From a checkpoint of a small transformer trained on Wikipedia: 4 heads of 64, learned positions.
Each number is 128 + 24 x the weight over the matrix's rms, rounded and kept within 0 to 255. Layers, rows and columns count from 0. Numbers have three digits each.

# v: layer 5 attention value, 256x256, rms 0.175, rows 17-43, columns 0-255
# o: layer 5 attention output (transposed), 256x256, rms 0.572, rows 17-43, columns 0-255
v17:142158138126128136138143105108139112170150183151083131108087151121140132118147101129121144100127148054079128140134090116116114098144138160083108116122107130086161129145175157109126155135128171127125152131119083164124152151146108126113138125160137106179114137139162134140150140177092118136107127143139154104178122123143120128135118179084119128086094112111093120119140161156137092102141137170113151103173128098126126127114164091094130150161096118109158147093135124107112123110127140115122125134139127109131147145146126167137079135183168139109129125124091116114135133105135149121114134114141128151120111141144115135098094122130130150145127134125139118139153132159125109106125108123116151133111171061136136074096189180143141141123116082128163103174107081120117073093161097
o17:141085161137123137114089122152129147108061108130214149136161121140093109128154170179176138157128176211156110135049128150066168148134162120149128143101103131129095152105119144150105091163119135080074169120125141134096145089149157140170143115132123169119132140150141121156111172062135097143152093152156110148121114134116130107110150097137143086139142082114114127140120131149157128165112086104094105162127129082126100085116124148125133125131137151118094126119142134129124137114131084118172159146129124143113136142104120098095071132121116187131119119109185159144121114111103105128082135172125156145100149143109135077098120107095110137100137128135115107125149131100150144124117178152097119151101100182129145148119124124128104159135109134125116127139093129181145171112110118
v18:165181151137112093122087143115138160107105108201126141072157133088106126116123111127148097110127094071143132167137118162116126088144136106168110111119121094094139142069118095151144128175157168143111126104127142148106109123186128117161150114129108120164187099081067140155101152101130138104149127097140138132098122113183114158121104104123165145141161090099129138134113122125126148136160119125132167164133121169094143145123163128159106154126156135140087133122084153123153130112156138128120141136130126121129163143078130116115139095136094106135156180111125119115108157115169158100144129120128148070096131081158122095158164152168093136115147174122143155119156087149115124132149160092108179115153184094140130108111142145093086112133114136142091135137106126158097147123155126
o18:068119140181112100136131166114137083178156185129077152132150131142101120128102139111128143162129186169091069052120137163135142179141121168111097139141145094143114133145150137131087168100140152131180132168118136092152131097088071128143136115167133112100065129185144128099073120136135127138169144126110125089130157136108123144071150087173104127131119085132117148131157114125123150092137104095136160122126123130125141138102118142162097138154143155115150183103142150160191104124045142112127130150146090088145102113116146170135103134138155127170148104113140145148117110178132087170135146127131121121154091148127190110140087126153120166099167099107073151132095131149145072149088096157100116128117125126134131127065061113168113118164073080129136138127136159101143133141127098
v19:125149199127141130156125129113112115147112118112157118156130152155115149129119084139143145195168120159109146084139124160094146129151093157111123138130189150141111132137097090090161100142127114086132103158136123104099135118158136169104109097098127141175172115111121128121113113101154166177133110146134129115133133122136163116152155168114101122123104105113129112114114141130123100127126136136100179140135105172107120108107106136109099095123135102126158132104114081125144150111122061098144124123130080109108130113114138143116095136171161147169149128135196088122087102130139133127153142177161123129109146134165163114157145101089122114108057082152105083110116142174129113118131150152122138125092140133139139121143111106133148108148118148103126109147102137128137101145146150
o19:099088128113175147138125124134142149120144129161110155135116132126140125116100145114086101092123180098150210083139143171126133134101137073151123140189136105128106136158127127111123139140112119143121149061158098158114156115152158116128165132127111140135093094111122183120124164089138106111129132183119132122122087094089082123114160150171143161109114150137113151089078130168136129087128098109129141138133102119175113085141124140112153137135131147121160069154104127135111129145160124112129147122149120098094157138147153093133105157168126147135135150128111166149123115097128140099165131103130102103109153202057140163091088115143111104156143166137168137142163092159168163075131119108083136133130125148148112133143165109089126114126094148126143131115098104070083097160109148
v20:090075123138106120130150145114111120150157143151142112157123088150081135160089105139138102128119107104107135127139121111112141089145137107126133058178126109160092132137163111140094124116100121118139121125127115093097128154112159147148135081072164145131109171095138150118081149083120112125129128171134160091134138099109080149118128141159126138133137124151150187137107139166146140123115152129116119105120132130113069140137167125157146111105139133147101110150114113122089146086117137131130112113124125182123154174146172126089098158157126125106127098142158114127150153125075113114183180158147145152103093157153121129159157137117135125120127157158077124097149141111129118107097088181121127145064124093091170122199155132132178110104126160148154139086139151141147104154107159
o20:142138138084144134119118130125116168107100184133152159109083159104159100091199099146112118135129120155138172132087136153195134134173132169116075132144136162142108108176111080126135123134175134157141105140146118208091127116173146129133117127107131123138113111105116168106154172139109113130129141164111130163139141106105113138136116122140113137147155140098105145118143159110143135129134101201126151103148096149128121153074181125110079109183115127064134105083108107117090111140121102092158159174110082082162138070136125088166152114161101138109174145146136132123147134128179108125102106100113088100092108084122106085159162091140105086132129174124162094110105078128117118192129162101170107088137099136092097145077101176118122133120135155092110136167152168115131138138111147
v21:120143154169150087126104091135163116125097139128147144118167124099101088121191127136121107160118143109102137125137138097149155138125174152109144128150114118131127136113140151113146149118127166100120138153132165141157168156140087117130146084118132174170140138110136134128132114115141120083162123115144114103131130138149119088132103156103129119114167114084103145127105153133117158142134126097126125095084119107107144121090116152105131131145156124148121110125173132130112152141068098150112135107124137114083158132133087118143118128059131165154079095099149139178125105123130119130147147093125116086103130123100134115140124152144113143098121155135163155123115128083099122149117091106122150106164152105130132177124134119125122068146158145161158117167127101135139140118146130
o21:148139158121127104093186101082067137144121165153127110119147114094139108139099093131114161187120138152112132113127143114093128111084157099114135125116142154089126121137079114127123146107139121148145096109125140081097154088101131142142169160162098126099105126164175111111144161105124150147099170123114095146096116103142149118141119129150060143092109162137102115135133099094144147160132126098191136108092123096100111135130115107139130149161132189170113093141146136143141112159165141141132147141128101160143123152127144116091082108152135146112122153148151141085128084133095165146128167133085138104127110132083119145129156166108178150163165123156076112111122157133126127125119178129099132128112119129127137132176094135135151149118109140123102137116166145121104149128127120
v22:126143117164146107117114126115103144126135140145096116103139195145122167104150103119124129171077171082131130124117136171174182119160109135088162104149103160124110118179133113120149154093120169081121134140162147094130139153142139111135132131133196142128167153096106147130152086112164120130131130129165123091112140114141089093125126142095128141119160083116148087116105121102146130059128143106134120174125133113158102167131124132106150122124136121122123146153153114173146157185112126135108117111140101112113084125114154130122103196100111121125092113126133126156138133122139172123111158123107131123127127147151124146147117138116116133150126133126151156128142097102158128135112143089134153104100120105110084125121126132134123114118108075118132141127117111126078158174158098
o22:161102151119127114101118155130166084123116147135207147091129098085142120150092138090138100114156147136108143109103122102117095124129096123156127140107151166108181124125062158126151119103101111170171109124139115091108126127146144142168096128107121100133099153168196123090127148128101131157128147099114178156116145161128130135113097136152143107124120129066136147120126122141087098215158105104127113191115117189099177073128125104159145131150146103160136129095170109138163142130129163130095152122123145104147149106163125073100093114180153132137114144119124145094144099106113093125166103140094155097114145114133162147120149152130150147095098155138103092081159148106154117135116143142133087136089109187143121139134104142150151100152123169101082142128107105122127147120086126
v23:120153105115114121135124175112113134132075123101126104131142124134099152083128077112126122105134144122157159150146145156135124155095151106078185122096106134116119197102090126128097163156121159174118138135120102131158132126121120145106139104144100143066124143158133146125154117113131079151072172137147152137139079136106135091121155124171125141113111158149138178146135130111131131109162142123109161147102134130097105124161137157160143143134126096112139158093096106140119125140100101105146138151124142067136115083153114166123095102146121121088181136124104129148161071120078120122133064129157126103109140100192113147139098142141132151117131119148181151096144120115140175107134121147191097159126133129132124118133113097139171137174162146114148150154091106141119155112123086
o23:138100152128074104136130109196122091149102109132112144161138154146122131095092137088116128132134124108155119123159119101123146105087150140146112105143145133132160136108155068130165134131142132139060150118128101145141133134160135151148154130180123112165131104176143111113180095137087137099163150133118160154173111106191158126124140087145148106141138031148145061143140133124128144139131086149159153145120136124131101118108128127109111123105130159136175112156141106116143173103144084156114123050077143149094117123144107127112125113136167124106157099107106161119144173146116094123100179099065124165092130125147146132128159136136138076110119111094086108114126137191123124108154125100154116108165107103099145114154170157117122174091089126136116138139159095133131095155128149
v24:129106141138096112055104119138127147163167129120126159114103178214127138140144098150137144146136151164079078172059171099147152183148085109127132133139096128131138131137154144135107103125126110099097142077148122110124153097104124146158130124150084196091115093111073149130165083133146085139146058083128165118132104097157117130147132096116140085113106185101128134149111145176118116091103114154110111118089136074134117127126149158139190159126129129107104143162083102139136112151126099150114111087123094126131145163140165137132159172124113153137174134166132108157122135086126112151127095122082107136140139159120099121138138124140138121155167144085151125143144127148105104140177108120131142098114135129170125144107125131154148101103139059169137137102132175136157136147148121
o24:120091100108142104148181124131105152105135117186180148124111082089139082158160154083102105068154108172111117142174113105130090156133147108156187120094172149110162144149122135107152145163115124115171103169177174171165134118167147064118099157103160105132112086140118111132131148132114178197079119144142143118122092125111163130097123124171138108134106076138095165089165080102160046126148150116121139119148132095124135135109124145119149110078131089133116097056124155112135132141109179121133120116121094126147156155122146121135121093104163102091113103129134090149122122142097144101166127150129118122097122076147150127111134171080079144087152145158081147138144166140177131191134101115121110142173155124089115128129121102152130138078128180133102114109118101114141147106196196
v25:129138129130132077180140113127083173152164086135116125116170077108106116084115136115113162126118140159131138162104164128102114129121130141170133128117121140096124140100117120150116128083136164128120134108081114095111131122154121153150129147153142124112139097115121123143109136129122108122126098106137098165097128178130155118169160128156145121085124101115107105129145133160173146108118064143115133129099125131157154112122152135147137128132147159093113161093125123148132112127178104125124136085081124111101147131185132119131117147132101116165171113157088164194100164097131140115127145127163139125172129087057101095162164142126118155113079131147111141129117190096125128157146140168079130109137139113108181144113127089124174134124113106050086100120156131146178153095111114
o25:104156123112098126134168129138109103102150126146086099133094172096121141090165116119133142176114141140119166107124149127169140120126113127089172092080161110122161124131155108165113122154122084110151134136133152094090182141122086076074143114104109113125151176140093185125126115101164146153091115157150141135125121117159061126135162150180090149118140119114099108124132152167116125119110166122134087129167128088145093127098146101112120123152144128144194148136198158146143088109088121147155104171178108137125084095154173118136110052096210098082099135110122133142144069150139153159123135168120141139081115168131156158086144113146113129104168079142114122113075097152121121099121073141133134072119138125163141123143128148131093120112149167129144113146109137104121151148175162
v26:087143136165065106122127091168122145114116094100132120181121159148132124134160119142136163072115141122140159145085139177179133182139181131128081155071142119105116123125166096115090132171117076136143129108147165136156072167137127147142135136083116109141184134116150132091155117122083139087136089126127122159130130149126106144111182118153132132070094128103117135101133149123140120167139152113143099089136132127187137099111150176094116143111129100124169062097166159114074097166132137096085113108142171148185183125152113109112120108159132117117124126086139114168147123140134075102119135111122150090124121092163109153136096096154131128125101096139104128102106128146143146145128141135119120113107116109125168137104106140122137122099132149136125165152117130147140145166146127
o26:133136114134097128108173143109133111156137123113109149135134148113143133089089076118082164141174065124093123124159159093126098111129116114112111094185130166133114111175118141138078125113159133082161158146120126103092127113145148115113121085183132139132136141116087136097144169110131116180124120144099160083145092131137151153127098072130093136098138140148148167155136117127158105106099086130092074150148170113115090154196153115155107177136126156133135126142120161132109168101203109106167130135083135173124081140072105139117132163112144113166158085155108109144149118171169199123137162129083084165132124140103122150100098125087095164123138133075159106176157175136127129109141107143116120164186150164150099137147139085135065110122163085112123150143120128128131108094084126
v27:137081135114121177163164145126128124060198115131114130118144065084118120122112095165139124149083087139129137137158102127115139136138161153148114135121145169188128114081129123134136081131111135121131177108149155159118124130107117180130116139138140081118130131185130115172111165159170104107124096167122108121134099127131155148124129105131130129134170100159149082180106148089092159150132129112134143111153134138142103104124100167096154164148181110116104115132149109098124148111109046122146128082100122059115135170113121127102132150159135164109134115124097081110124129150153132142168107129107166113117141151096150130146114114124117142121144145105118115150112116160112102130109136151142101128149101131113124106127112196164103124115150137098143155097131114135090157128132124
o27:099161139151144171166088106143102086149098151159108105137073117159127136106120117152134135103115161096100081145072129125166111146126077128125147147135113112118112133175134136138144149130119078174082110140118086148126142110143127119090118152115151182167161129126086104109123084120088132124085173156118109102136153114124113135129165162145137125146145140148089134142134069182151164060082175114150174119161120127104146163102097110171128135132142170125093118100114127174144117121131160129134145204159148105065129141140106134088164125119121039132123143161151113148172123117128092149112111150117081095109090096143143151114109156119109136128130098110173117055169142141127137126117114122116184130084198118124130161101135131082181088163116196133113120141160140150152144101094116
v28:138169120116111134095122098109104144123151155134150165167151153170150150118109102119166063127114114165180155151148131154115114164142160175115149134123158115108144136133160139126113150176083122120149070121113145098119128206182108171114143122105129115098071116135132166146110104088064093115128116097120107089175155097117124116073149158116139136106108078117138112131116116101126103137071134165120125128088112112146122120129097117134098132104110109113135110139160157158159133130111159150128135147149175152092127130154148135154168114127131089134143131091130096132167124113094139155132131116094125173106152125141162124102051142136136104131127123112119102078120126122146106084083151119146143105152131139082140162170152125125151113135094111132133130108141137124118113122143131
o28:161091107138124125124121092094110136143105117113127115083113089072107149107129154156072153146136099068163090158156134143148110106135119140127144131115085149163200108152129127113112137140144102119104151133089128119092084087129132092110063143110164105129153152127144118080181193096156167123117142156108140152146118102120171172121121151100122197131131146101172151098124149100093131138109121108128147149128134169106141134142135154105128111124115084104110196139121175107101157136151158155172132068048128116155138114095100143122106156166128184101141100156115183112152132117086099125157128160138121126170123182107143101140143127155064157124126127089159109137116141134101140159144130134107102104142138090144146092091113099116128198119125146168106115193132153138147118121132119
v29:120116119120149114129125113144140124144116105143135111142102096127088142133148146052174116117128096172138143161136133094131127131105184119082141109155145099111160120149143134152155125122120123145120129103136127149123121151078097111122141119111150117154111157096106121096090167100121178139137131146135119099171148177151088135127112135120126103146062151138146122146128144165128153139106143150124103136108133140137135178148120120140100103150137131125098115117104164130165126151153134172090138176139154110126098100094113112127139168154120147106113162116125115139142123169154115134139145159141145153113128148070168127068131124153132151113128183069121157105101106112110086151080127089158167149041146100144145104161146140106143126175138102113154150114172129111141123101088102
o29:191112117132153131091182164144124112099096130120114149121144107097121150158116130189188095162138152176174123146067108113148098103099093158109096124133101129181091114100146151116116122118102126167152079143115102112083132131147095126100145152156140158122119163102156110115183133141115133090121091162096108146148111137090186139158132129129120088106128122101168150112165162120149115118168162156077157118121114116152136153106129139129131150107131098112097138161116122152114113133095094114143070102173148123151105135157138117199123173132089149114141156161160177117114116130127084124135098116174105113158092088144099108158130131075098139123117053148143129148121132135097129129143134080132111114154141111106126151123123151164109157141098094083110138113133161112142153093161158
v30:152134144157119144114120137156100133160107154149122126117133108125118123110126133146164134127109098133148164114140121148138116120129149115096153075126142137122108129114072132156137138113135137160102134138133171083104158105112120118177123119117124153116103104112110128110130133139141121127152076123148121137158164143118122159108126119144115145159106156100098139148125143168125160172086110088132102098132153117136121107131136121141153163083135163100135149098134110126085078080144167157097107135165139139102126118208093076124123136115141131093121150158164100083119123115121191123150129140103107107121128121144119121176156125067117126158147125095092121125091153087150117084112155167123102126167131125124109095106143151167129128170149096141132142137155106130109128167138102
o30:096151107128140159145126102135117155170132121125133138094174098117146142142177065134091103128127125112106163122146114121089115122155126150132091146130126096127150119100132124155123080114188157089153091146114157113176122129125163095116091154103129093120089150117129122080060115112152160178121127185145115167128136085173142145098157200145123110157129082109093137132164153082130142075177131113084132124107126140137101128112143139158116165098153147157117110118118144151128149127099147116146123152130135103105104089104093125164165106159163108096141137139123143102129149103137119115061112128095154119141118124136099171141131100147157068122133092142110116137143093133097142153158110097160129161150141155169156144119101159119131117125139137119118130168144078142121173131092134
v31:120138132113123151138119124123154116126150108144133115083117111068106143089185139142130111111110085154164161141137133127188085123104100109100120120134125134067174097121132132106139148092117131153054121160142137086160179143129125127102122125079158121133169130114135173135174100145159120144133120150104108141165161154115148122131105090142135163143127097132137141111118138112139110120086161143098129125147125108092162167130153138134126100073056147150140119111120107106159135148069141094131134167157128146102124150151156125081151104119090126120134115117148130117106111127167075124067140144115142162112107147136133152110148095140123149129094093187143108132139129146102110108141143095125152123116162119154119090166160140135139149087117129144108153126092123145142097117117173
o31:133127122110084117089121151145138129110148140131092112133123058207140102142097139131125146106125119082157167151129123117114174120116120122142131115086126122169128076144144161131151133135106140099199185132158111149132099099173084113141078099135138140100158119116150080138058166121114121103178115129110165104060163129116117135134151138132144111175147185178129091143122158133138145120148091139105149127082086116147156097139160130108184165123129116129106122134137136144119128104136098112132213108126150117140100121171129098170130154143158177123129115104115137114149125089135123161118144115158130131154149110086102064078148125098126114142126165098136085121066137164116120131065164160148099114144116173132167121150082151146127132150142109120078105116137152104126172105125107
v32:139099157208153134147107132123108123099081151142128137067119119121128109164144173122136119135152124113126172133126126089144151108166120116132131130144116083099193091127143124125127138107147176147094121134165164160097072156141128149137146128129105168131136077154128082101130124126126129131116162126140112165163105175109112129109166106127112158094090156107163116135133143171096108133162123133141090136130091171130190145095103150135164077103132123079121145124137177145092129075122139101128124150113147127079095123117056119086173135115157126122144153113099085151129167138154112127138151166151112111109163135127119149132125136142115075116101109100136119136120047134110123180115101149124113136126154097141138156129135136165142098120106100162150109124118092133132146146099149
o32:124153138128120101098153131151106130090161141119106139087108102163122136116085109158105112121115148133123097124139081075139151143119095130138086167120143174159103130104113102111093154128132126072161159110093134139148120148073102128122154145158138088170147188102119105121131120137102138179115178115160092128124150047085160130138129134148102127143101145196138140123159101123169134091138134131106123128138136131109096099153127124110067124175147152128124162125102094096147122114133086109086150170155087125139147119151152159189064122147098111142142151143154125136100127096097089085144138146085158150151109111148114161064158157167121145130135078119148133144138174127145131112159114103173148146123125124162114150188153112163093154143143136099115156114090104106107168182151083
v33:102099157136154142121158180107170116156120145110118118136118165097115102122137065099181116143107131115108165158117131125131127122128157124143104151092156145120131102138157150114141108099120172086143135141133096124155118124114111148137136153119104110092156105131161107144151196126117123203090143114146082158131102094136120131121110162122114135086110111155136149121109094062154136132122141143134135179130125120111085130147128143113081105134146144108120134136155109114145129128150168129139105131112106104081118122135142131189148144120144097138067096131132120156145149149154147121094132151144121159122178133151141129133147100098128153113104150085105134124139117103107137151121150143116138077129129130157113106112121110120126075135109142130146174124117138088169125134143128
o33:160136117113095105147142085088180102136139113092190113139111140177147114128108118135159133114129156144128084091124131087129133119122137090125121145119118117091140141137129137120067149137139129160084114111122101126047106095157108117144144131143141136110150132094134136117120151105154138081180133139123136108096121122126133077156141147099171088168157130150113122071106162172105096139160140103096133134115151151150155112124092078114182135145111122134102133080127134177148160109117119141134120152105141154145160165121155140122105108137132137114144181153122132134129140119133084107145110134138131114135145144071135147182134120137114140159122085135147103120115154123140124098110097161127108162138132084154144102171145099128127132109166159114092140145118118140145108177094180
v34:105153163163067171155113082127107106146108103117138136119152095161127161134129136173094120157116137148152128150107180133123143124155133142150170174091120116141118107138154125159140119074118130121091060134115127143183071122118131102139118114138144158131119130136108098121113198141112136134113149102097107155146126122090100139129088115120094088081100152087150131126129122143149117130163165107139135116150119125162135105108101143127149136117085158179125100136142118143165114142125149088168137130150121091156132105089093146134096079160139119112112166160165132105084110138153129116131128110144148189080129120100166101129138092112129144109112125130156146169147135128142147105140147123131132134105124146143104134108076117176098182131143119123105126126092153102156170127088128
o34:168059116114132187096126151133154146106144142104060122119105100116136076154117122105180069112138155133102162153148113130168155143172170180111064157167119176119118118095088114154137174138107138128147149090113097104120142131134102147110113131125144180130096108090122122096139075124156128125174111133133139093144096091171145128125149135134151101132106140178134101113114141175150142140123121150118095114162167128104099116145150166089113100125121083160103076092157137113157139116086141141145121088156132177157093207102163136133162105082111107143112065115117138120124087125124156150150136099136142102205140110139103154128126153140089133149125160126111145078126125123161124099139137148140132143164177119129112137167176096140184111092101064150152126115145104114111083112140081
v35:112115118156146168129114193159139154138177153079142124108107130119075140120188173120116109114139150143110146117095154070119123141161116135147172115127167157110116157171132130095125122120161095158108188163108140155147118146101139131119131137132090121176096106118121130112108151102138082098141105130153113156147103134083146198119149131128138131108110129150117103114097120122120165121123123129126149083107116133127124157158102105111187130186138104077138123142105109101116129109073122104153084111142141139179170119141096100127105073097111149120136171129094172115121144147119109135097129130115107124130133129129130150101092180105120176122131127134132150160163126136147108109127160098101121161164108103091119107138139089161088152118095123132106169124138143072129112135118119
o35:144130108125106146085098150149115079127090118175153109167126119136121120144151101167128128133184048096082135165109142105123168157128110140137123140124165177141104124111108126119187098165118106111103136084135132108093126149146134155111152141188145155087150076141136097119067108144136159132095144147165088125119149121111099130140118166121129105137127125099171103129122152107145113121122133097137165152143121140117102123160160124150086139057092154168095131113080176150189128129143155137092165131120094128127116110065167161137154091164127117155174090090152144178131108128114133122109133182110115140117154129185116139145102100105106104138095124097145142194127111049076133154101107123139161110089180153158115169157139149115124083104164128132102121103139133187090120118143116
v36:123138130163129131170148092125126099141172131116148088175103123169094096148127126160112138130125085156114147158139097121110150103126116167120114141153121124097130127132162082157123107115107147174114134155115113118114175133123123127137133124152137145117165146101132152082130140157138101145139114144166133138150123160126103075137119155096143140130157148086156129162139150130080115100118091116096122076124081111116149129150101089117112082135093105118126136142130128098162127137141119097118129112155124159095060160111112150113163164138092152134147154123097121125109158089119157145153112139139150159142134086124121124114097108148125145106121159121136113101119149126131144139102109170109140163136124093162122091094156132125111138111118147138118144158157125134105130169149066
o36:130113119106188110102091140110152100112112131138071121160187120080150121087136145125148098124112177128136146108110126115097095086156170154169149108105120133125150101132143147136110152119124123100131118095121123121170118159159141104102147133128128103160179170163135125092129156106083131133136093126158138138136143068128121153147160103155146113104132134129154145111123135141137110138124146115111167096145122107109077130132108094113144149096102146161094155137119104124120115139130141142133131179121098159123154106120120122134139102105102143106156152164165142127103144121163094129126095146124078124123109099118144088108114167113103147101148087184122168144085135145154159150137152086112089129133100205060136154138134182159161147132155143059151133134110128111104134124115132
v37:079098126145110123128156130109118114120099135100103114140145171150138166130138118136173136145122096126094114080111163098100066130143147124155135105141146146113153160134102127109135164138127192151121125140177184129153089127126125157148158166140121153130129150162082109091117148054100129105093139137150149106137112131158100148127120148131131113149147116152153126117109124097123096133098124153118115128111135137130160099147129152108154096163079153134099157138089120109162104102148107127132128098159127117138153078154111042115142153152133139128148114144160112133147082136095170148127152132118092105116153096136159128104109106143133143113123133171126145099141124142113107119089162166093144112096134131128131101122170149140119153122108159129094175129103183139089107133146152
o37:117127119102138119124095172123173133120122132143113198109088094102087121137129185146139136129148134117137100072155090101178118125140105096146134108093125132151135126131147128133067100158167117104159126123157093152148113139137125119117158132176157138131089101117165118149132176095134101150123120126117146090139111079120150176171134140121128132162109164119117119163133187157139130073176130105144142175114117138147077116131150082137080156116097128167130067141157148143142117132078110158069095120084093146133100128110119146132134164169088128124125139143121111114132151124146108100149092109168154123129114159124094126156134122121100140122104125087112096131130078091150108135126107112126174113118165200169146143103085124094151128191119131128153134169145112113127091120134184
v38:164132148088121141116168122113099115146125116086133111113148107187134176098137123103101103128152131149134178158133118167106119129158127152158111123121106156152106097137091153069122143137139183143157121138143135163110127152115121148113080130145089098125100118140118092118149123123123118113117085120160092116111150131140106136104120139121091105102137120137127106089098123149133126151167122145137114158140102126111156110122127110113139093132117119182151145097132134137103053107126097153141087156108150119134101118093112118124120129100116120129185170127171146139125158171108133092132158130139096139154127124119148181104174113136147127145150133141131151134108128105112090108126150174147111150172162152094103124102082143068137178142120149096117174131124113136112146096115135
o38:097126089145085148141092122119121111113129104150094153140100115073107134188141153138121100137110110082169063161119103110131134146143135075076143147148165094118137146102175177165108098124149115162126142118140139116106139171147144107092134145152131140167124152072125178160157088109156106101166137127136077139111159101153153130107091121145088151171128152123157109145151141150096122104122110096165160148133173110140056131144098133131134122104168111127132115089137150112146187112138139138124128134131144087136119134132110141163141119115079150122124124131141140043144113136111117085131122095124156123117090153153104134132145111167135147122120130081166147136135117141125119124147130156142137087120134146137122148145159090175112092159106120145110094118165092118131116165122127
v39:172142150100176112086167102150121106113153149130105158131121184153125130100145111142126106081103105140105144165143068080119121137105170124175149115126094151126148119125139178127146147078078084107106095106110149097151138089087107173094134179071154110163136124076150124119121132101144138112121166137148079148152159101088104173121189142136127100138167152118106123151117088145131174091139157150110127114100160113125116117133118119137140145123123106135135100106108163132093091162119126145137099144103138149163181180120138097113084131129167121116122122135136147116161133117140092133129176160134133129134127128163120153140124146158090177140151132098123109131096092109114101142153102157141131147117099168123148113092125117171130147134106131136109114156115118116071136107139089
o39:143113115120134165124121075150134101107137126154164091143152064154177088139143145160111136170170151076132130131113125155117201161156142156131132140151093115097131176116111091145125081157168173161118142118126102129025125156175115115110183156077146128119127164164111130146112149170106101148110120145093109115126103153135101160113063123124129129133152098084161160122103124103136090141136119103149131110180104081148118166120171131142129141156181133138123137159099152126124130089133147141137145095064102161110093107114094147215136127139130125137103133144099082129102144144144136090111117128133091085118103168129091105115164115110133123127094077139111176123129150098138129131116151125168120149137112141140119147123105113093111092169140089152069107134156099090190149119107170
v40:115116116130112159178118064121095073092099136131113141115135117144122127098128142132150131126156143143115113097176141087162130164114079139119110126128097142119188158154115098120127132129131130179153130104144149155145107129133158128056101090124152133113116129146089117125159094149158116114141183166132149141127141162105113095170128120128123099122154110143110154109138135148162104117112083202080081107142141133107113174162172152115143131125137092127118211145122123090131118119166129122144163141106156120142145116136167109132117166092145110102102146131138139122131116103111132126127135095124143128178168129121137100128086116102128065122144120156103097138125164135098139125121161103100116105130142158155044135127109124111140116140094135156138134109122102128094143087147145
o40:141156134141136084126103196111113135092166113110098127128102108153096110144114118120141132115125102141164143115128110116143080086112102097127157123127129092154142116142164130165134109152155137120103163136152192108144127147088111120143136142122173136137132087152173137135130101128102123151092082083100139159148100131129100140090109160131126158128063125170137146146121130159118117147147133117239130159129106105128103091100150163081123159130093143126127054141150126122107134156162113135140096111103152147149128128162120136115167114145118136126105139131135172091141179091164094153079083191173167133082111129103133123077135165140148134144134136169138146149137111123134052100102137163192162142106065144139111159102139074090169154112161135130131105113099104084108125133105108
v41:145126135122127105098102153144119172071152126110105105132161118106140150155137137138114107119130101108116163126185103133136172146145098111125153114142153115103166138148162137145126120108083118127136135129082115120132145157108097146129142135126116140143143145141134138115117172100130151108110121124100166125157130137165124087188108142139132133117099151120123167124126134150105134137067120089146125111120129179159121131110081154117181135118102110154146147114122111147145118103134102112152112117103162111123113148132151139094077147091105112142143100150097114165113114127148106128146123081121126152136127118145092140151113100136132101142107134115133098134130105115130117135086095112144143172119125124107152124110102101166133137150170153124129171150118186119100121116144141
o41:154127101103133131117172122152106152112117140108117159134113109107106108105114154113119090107165116123158082115077133118156122130121147136176123109124122097140086129147078110137142115117122155142145146138169110132143153122171140132097132148141169069152102150172143149122133092124115135160128157123142128178101144124142109110145132113109146100145143163154176116104137119116125079095117146126114130125135155103092128166145194122160119133160135153112114069173101135104100120152135129107138141139104100131114104082154132114115157143115128110144118154129170109096165083130129080151095147105108116132146130147109132141103124132147102126150135126125130136130097185097145133118152136114069126074122170112149079114124176154135128142130123118154118114167140125130165127105118141
v42:173109109112140088130090147157122134077112121114153119151091140167154114122147146114112138164122123105138130117135168134136109098143086145088146169133135161154156153132128121110127178136132094089125094118129120098182089124149154120145125170116123109112117117109131086101142107188066095134160108157131118178144091135112135147122120118132127137137156087113092123132126098104173120131115136141147151139195132089131115134147147123102130115149131128151106117123114121116125088026121146126131205134158129149164146141127126066121141101120106149147150133166098120171080139100103112165142096127104090132117128125162184132125102131113140141099126138112115154149139105130136147115101108140135120124122127143152159100153099109138127084140171113146149136117171116133114122119152156
o42:085126108131144154084127156148126145109121165125105139139168118155104140100133137129071132125094097103111160169101093166150087099128159123143125147144131164113136131116135102115109113136117131099154154219117120156108134095067149129110176117064128145111138126110100185135106148082200123129120140105114104100145181121147159123133124138085136113136136130118177176120093160119181085072125136127135077162115106150138134112122125137123126110121158142165152102111145109135150102156137143178096105107129172100133161109097104200065143148127199137123175114117112093111135135138167134098128158061124140149120112102086141162156138160108149094162134139146128120144094166089086113137117130076156133141126124130128111186118124116088140146131098134172103131113088163157123119136105108
v43:167175132107140155122102142113131151151141105124086116130130167149134175112133104113107075146123121142055127102115134094108141175198118169127136137075078092155145085132060123118126122140113129118144132091141086136127098160120175095153141151127129131120161169139133159085139168112142119168163184136124099088150160127105112119123145184132094134107138171111133118092143092104167135118153140127097117159115121151119126102116160181160113138117157134115106130149140143080176141110153139107129095134118109122117082127107120148080141148134144137140133157127159131098139160114113127100131162075111134146108118127125121084107098146084104155113164116151118157121116157161097115134174114099108111111154125134112092142150142103136137113133119116116126125112103122139112125128123147
o43:111097125162142156111117130122166108103109130087111116110107127120155119167112194106162128083135174145200083139133159164118152197092079136121120137121182095113143109135121075098154128114090157155131121099090140135098128126104102124129117095149127128119119117124128143142085099149109149138126071136118158145166125128105113145098081111161149130117138104111094153140132127179134126152170115103134093149098119165105106156167114149066110127143071094134101144105118099076109148166140135166131168092132126139124082152158190132134145077151162138103182150125148108135131122124108137098121121159142127129109149118125147183140141162157125139115088136160174113134153085114138124142100097165149120147136127139124116077113134140151119131104112143147128099143137082121194102167091139